{"n_layer": 10, "d_model": 96, "n_head": 3, "n_kv_head": 3, "head_dim": 32, "d_mlp": 384, "vocab_size": 8192, "activation": "gelu", "norm": "layernorm", "norm_place": "pre", "norm_eps": 1e-05, "positions": "learned", "qk_norm": false, "attn_scale": 0.177, "bias": "none", "tie_embeddings": true, "parallel_block": false, "init": "normal", "init_std_qkv": 0.051, "init_std_o": 0.0114, "init_std_up": 0.051, "init_std_down": 0.0114, "optimizer": "soap_variant", "lr": 0.00381, "beta1": 0.95, "beta2": 0.95, "weight_decay": 0.048, "lr_head": 0.00652, "warmup_steps": 200, "schedule": "wsd", "decay_fraction": 0.348, "decay_shape": "sqrt", "final_lr_fraction": 0.05, "batch_tokens": [8192, 16384, 24576], "seq_len": 512, "doc_mask": false, "train_tokens": 93960000, "steps": 6495, "dataset": "wikipedia_en"}
Each number is 128 + 24 x the weight over the matrix's rms, rounded and kept within 0 to 255. Layers, rows and columns count from 0. Numbers have three digits each.

# layer 4 MLP down (transposed), 384x96, rms 0.185, rows 355-383, columns 0-95
109128106128161067103144140168147174188125092117149118146145141124166089105150117117147172146139170113079120131128101119117113145112073145175108103111145131119132188095151116111127092151143101109142092188145159145093101078128138167099139114121098111138112156160069136093109118165129168149
173168131114123150124138107141072148179158097130138135106120121144136150160139088119134118148123124150138145110151122124122100134125125118131133135157148143080155092068135141125104132136135080106115169135185122122093175106113111124112122140091139136089127138145115104137097130074109120109
129101160128079123166115129112153108103121080166156144168112123095111170087152166112147118137159094107152101132075147151090114111119143106126127095123146102151134158177147130113155137132090165135085106148085124143075139137098113099132121128086109112125117133134144093149121193124092094136
156130161169158128100169125139110134134128122115147124161101134136114160137111150135131108137179102141077107161153115114134094078106132131112147152098170110168149128119165152147142131131104105134129123138152110130133113140067133097152173133110098135126119121113115155182111134113184126146
124169149158206034092089106190098064167193065102054086175140109119053200139142134078129101149159212126095117088183152096113118135124184150047197177178093179173104152119130166135084080187073106175126100105157128077083119165118125128134125151165168135102171087066101155104133151136152187097
179127090081135154115142139116155146130108125089132142136122165101107138091155074117138144172110136125122104191156088107131119151100169148152131090102147149092137103141109073144182098134101133126104180121144170130148117111148110132123132117117138112121173158188135126160071112114108141104
135137133157061102151144160129094098115115123165135169162114126132135104102134159117149141113116152132154112133131132096147134148110116132102085140128064135147131112140141076162120090113114130113112150134070137117121103130152140106170122161125100120138131135139154130093132130114089176130
140103146167144133100134125108137154158085195140135100163165170082134124145133112150113102129117114121148128109141122130141147157121154105122121149135152145125151130128148130109120116099125155126126101077150128094165150166146133126163150117111090129111144094129098136144132133128084135130
128132080145121126114108137089137202132116111138137075131118088123120126122128146111136117148105154119180097173147134133134105183141124103126131146159130115122111115117098148142145136176150147140160148166120172090098157105133146174120172133099116115126117154147120080110149114125115156146
110174113157156089099117116169131145112108111143097139132123134140119136122110137101146118113139151099117140140187178103144120071135117138135126086124141115126136100134147151134113104142110094096127095158144134123159139152136109124128107160131148140131135108139157163146110104137129148128
107132107122151130124127097110141127111147105180158131157121126110139122173095145077126135133148129167185113147135122131092102122131145146099164111130123105106111115160133169112100098144148161115105140122157143136156131150136070130119140151131153132158145115112122136152135134118146119151
139124122140151125126126109097079134089091121156134117138102122102149144134150130126133127124116154107145128150122102132143136161144093152100130116133156106141093099082080124097082106090162172095110103149167122090178128147123093122135119121181142100144153147146148147101137081087127150151
149120136136154098038154055084138148075173120115118132178118151160110148172098143138155140143160108118149113161091108138107103132174195107104107123105118101172142133111130129125124142183127114118105076136123106122122132100148102154179169142135114169127115136134132129127165151131143127136
102082147095118105114123098107164111130150138143160109150142149142100165164110133123094119097132117126177123104118120112125128095143159136127121113153149109121167180091135156107088107098124144120124115150114099150114138131132149143123128133164136134121159105160141117145145098127096116158
120114153133131115135159120089130143139076114160114154159126113128104134101140167125086160111093105144122109154115085118140195107096097124122087111130135124108109113078130149106083134155114141093110136131133164152147127152112132106159123127119116120132161115103153155154082114083133152110
172107106152105152143131095125138152156096153117113130139111123112138087127143119101106132112124151126126171129126108136146086127123116109174145096133123137090134080114142089107108120142155121114097091121132128164124153144156112133084156106118131129134120142139115082107084090113102142153
152133175125096118069152071084082121129148195133185164117138125130120144136137086100097169143122151154098117140105103104109166118130213158127126112157137109091121130130088108132130100144153145117131140076125122102141103129124116136149117135131131120108153070174142079067167100138162180087
151157118147123106165100091153123123121121142143124112161112133141106129148141130126096098132139068116119109111140101150118156119092126159150150139119119101126141129164202165130140154126150123109140129072112090107147116116153112093109179138120129128145128114115133117165146137149162102158
122150110149095160137137155092106120098143124094134129111130075130130132128116158137131090161146135155150099113152139114107122164140149110143113144132127144128106131103077109109150126183135162143151118119166100135115141144147152125087133124114137135114159157152156091126128136107098141145
126185093101163144132117118107155106127160108135146151109076099121140140115124128062141139128128103155142150204165076138129116146124151128122101110132148125109128126110085119121144163134130154093145132148157145175106174164096087133096112098132154110134163162170137110132129120125106114149
106152108131129136154128131096108159109119100122198093106101101127125131113086057099115122161098119139139071130134147150106131146123132145121163100145134155093140105119119126116141132145135152148130122146129146143117149156163110102112183115084145092162123143068129099140140158117120103123
117108126153071109134120144171154111131124129122130111152116139126156116122103089150170110169127099117151104115112082125122099128126080109165154162158162152100125118167103107105126143164155141122120133131133184115107112145129083128107156145110106117119130157127136095144119147089118128117
151181162150119114108039131133125130143117137138119137100112144116091135151107158118112146101112182112126139130139154135152132127137133133116092145183099104108149095077128112151150119174099086066140107091149153133154130145122157099109157140167105129104173116165152163155134139113116117130
125127136109086123079106132141147047124105148121110140182143187120147140186124111122134111155142179111157164114154127102130114128151109075154104115171099131142143140118164129153142078166097157133143134105145085159162150117149164096092148132110145114119118118137117110094149151146108146106
158093140125164128097148122123121085153144134130120114136105151145132110134137147143130126125101133118140122104131125143090137102134139098155107112134119133106154146098094163150118123141162086148110124144132131136110155141139166117110131115122147091110099158086102125099142060143116105142
120163111129161112078138087155096141082118167127045137120123136156139195091176125125137133116149170146089142077163114162119174132129153173099129138130136118139170187114124106150153119151143101091129109130144118111101149158126150118101114163102152137099148137171101129102121120101114112097
114158136130119140144144120141121142112150154111107140141107147118139146132136138139112158157121154152122151114141172122145095148106112132111098122072105172175133110107104122119119140128139120166154110101146123111125101140172115125153136171110115146098117103168148161130146159111113151141
173056140218136084165104205116162117111075145184052142120146161173149060105205100121165086171173181081056115113139162133092131123193093096116148231187115057141069164105149177161150078052017073157098155174117129120110122135125197093137170131119127100151148132029097137152162139079110172074
123153125107140127107097101157091167145133143099131088131147149099133128119112083120158146163131116092113145096124152171167097078133121125142151125112149151128146097110139131108096097141158111127168088085118160097135151135107115141103156144127097108160130121113116136121101113141151112119
# layer 4 MLP up, 384x96, rms 0.197, rows 356-383, columns 0-95
183135089126130121122133166134131085157131130100120138110113187135116139136137151117157141143129129085112139156081128086112147131166182161121157125098083134120126112170135128134127132115118141161125164086107154134105130102154127104140134102159126146137123135124124148132096165143106139083
128141133096144097162142111100131109104123140140153080115117110135142126155121123142158141152151088100145139085112133170115100143098112191159174108123189104128110151153130097116122104109143141130149119134133119126099143168137110172118119134144165062093124107080134111166136151172079110141
118117105076060135141123163105139085200120106151111157122144118114114147131109104119110125157124180152143139136087093122129097118119111096135131112108178164178134138198117133145133140148140154151126118137105120120119092093123121095093160095119121159093115172149148111148149142103126103116
109181207132158164130069144115123062119128137111137113116135146142099122112169164063129110141105180165066130103113169172121162180135139167083178170207145158201097175142170064157131130113076114140112173152119120147155129180096149157125126103065156071149159087034119150055070177133127173086
148106084115141140145147146134127100140104165145104110083119084139147110123178110078119088149114118098139091204148137145131110127102144070120142145135098167147041128160121167147185111138145109144171129088096166130171110132151153152146090127119118122145107111128132182138097147123173115123
115146137131170133100096107134190103121116165118137140092119137159126179118142109137089124093163120148088126125124101170097109129115145106144171097142128118161144133179085173106152141154117098145137142127184094137152113113083142166031120102152146162094124124137152111142099155123126050148
091106168135082109123130118135082140131134046102155158114152146082123133131158139109123147152117106166115115106099142119126081088119103158146143122115077126087137177151116147106144083082121133127112156157084123121141126135087156155120174106103133132141092167122103136159116116103157109147
125075103124139109094154102133144132141202150095144168115171093096121164113110170104114153104122149088084162124126107119111114167136110145111124140136134176107155104134120145138130138180109124126179087077132122115118100097108149139145089150128116106119117144113126144157121129141133157109
133149122119165127113141130164108138108136135140144110164168134179133132133123092145169138133101129143150141172119161152099105137124142110083138102101134126128163173153113147125154120142122134116128107099129104096128119128143150167140153110147147116107095128106154144132109137138122141159
108137119141115159139123134138086111101144125101133116155115137126098139138158104139133118178123146089107138136137114143089133102125110108124138145117121169127101111129167169146127134124121120142177131138110145133109116090143112131126135149074120128146116131111119122140132160120108155143
188111129140130176150150112165098107114133103126128148127141159104084144120122094113152111158185156120116116113103147126102160121124130135144145145115166140138137107178125114124148180192151116122166069122114168113153124135107104078149137130144127173122094135111114131090119139170108114151
060115119138144099146126160131093067154082117122132101074132134159173132145110119163140094139147158136126126133087089113091106139121106176099151114113110211140113161115134085204131118099133113161173097143069169082135156091086185132117082114115106076127121138146135109144159156171149145127
112140123118098126133091137133114100150165157098148125151160148161114103096132118087140097172106124153124124097088145142104148115106104139105158102158124132146137111157159107103141094146136129148134133102111135103121114136101158125177149172120098121138164127149091118101134101134143151151
136122146152136155133113155137132122132168111113136122110145089151123127120128116096160130146163135108071106100111149145143090141132127164114142102127128134117140125170165098137154085122097117152134138125107083103130129104131159139102159123076107131138097142138077143093133160153157116118
139086123142145102140107150146118097142098150130119083131147068165155116129112152113073144140123133115123138190070096113127152097069139124109134135158140156117146121122164115136130163110093122120117147121101174120129112113133147110151137129154102130148133140134110098104130177153129173122
149086078104103131166140133137160136145152117174146086194170132134150106138136179138089123133121123129134097168141120123105097119119123139091159163110135110176091142122064151129173124138114143125153142132151174088142129130123136121160168134134126104137198126127130167154078109104145109109
104085109106129107112116126135133116147145129137126197108107129114109104092124147112137165122100128121094138151104092107088113117117129131154180128109116116128169097111113100140173164141133143145180145113112127108123127147176125132137134117152144150130115088093137106163125132134202160173
123110146138138128129147096117131103118144135118117178126121169151115125135124132132098160112133132136137116127122102162140120132134147144146129088116093129125158096128135155128131154166097132153168109096118151134109111111149130134127145154116142180123130134121086151150129133121094105076
152122145167091090138150123176137135097133144124159113099112142161132128090074149119107116130134182148127094073088132108134167128114167065146147147109075139105114113180129115160112101147106112076137111103101159093104088121158171102154163162136110121150120117088143145155156143140156159086
124141091118134157120134134124137097100125122112197101112162096147141134145137080117094151141139155127114104115096144109150159131095160111110107168116132108139085138118127132173119079130131121099140119119112133115125168132152142098136163147122088128134129146121170158106127118123107157127
120116129095107168090112088126115128149122119149163148179134129110085123117135165114077124142147112117122085149130110129095109110151125126089143127133104180158119114149119142160169156122121127158121150148129121142160118123117126095136135105136150142119173092123117117092133155167115122109
138138137093179149091183141096170155093093128120131123145131123132161102150199089157108116146167089139123127117109131155128102134150076133173156082130130143138116129120125132137106082164177179139108122113121115137130153147131124174107122110098160127109112129121125106120106094122117107176
102086106140187149093190169124124149144072146133130071107123132123115147160136120154121082117119124110101144131149143144140124131154143138114133128113156140139131180135093113148125163094138134136124139154140132139127076130141113136106123117094170084160129122097156103112114117121129139115
108129141143152192120117149110112100110139141078102132135141119104152155135116169123128143113132129080114134108154086126117158163143099150140176115137112136144111113118089159150134134124081139130122118108141146135115171108122123121158127175084110103124170143122127138128118123093105126131
117098070127133106128126110131113125175104086116180106106134144134114087122125107151142121153089107146171100163120127112162123118148136174148084137126107130122102143201154161100132102115167159130140137108097134174137104088118135113142133117144119088133118119081152138155159146137168111096
152109135142147131126125130089107127143121115103136107131115081129100133114133147119173105114102107136110141110121119140116142125124142143106119089114123088090137155170160109114124116126083121150104156194125139157082132105143121097124119081130161152129103113122089099141098162140113146134
181132070089098113051132200132111066069158150136127139074153180184133082207168132084102122195128145151041150148117132148130185124152195161099124142119140150133136165151128120089178135113067107107145175113123159117134093076084206085171134081115133106104109114083157132106131119165123193021
087106101185151127137145108118146084121072129106149112122098101124077105173152150133118106133118148192146098146145083125114136139136116100113102163088093111151115155142120131158103154088111134135091178170116167179146118135156116094126102114125113114138139109141160131152137139139136120098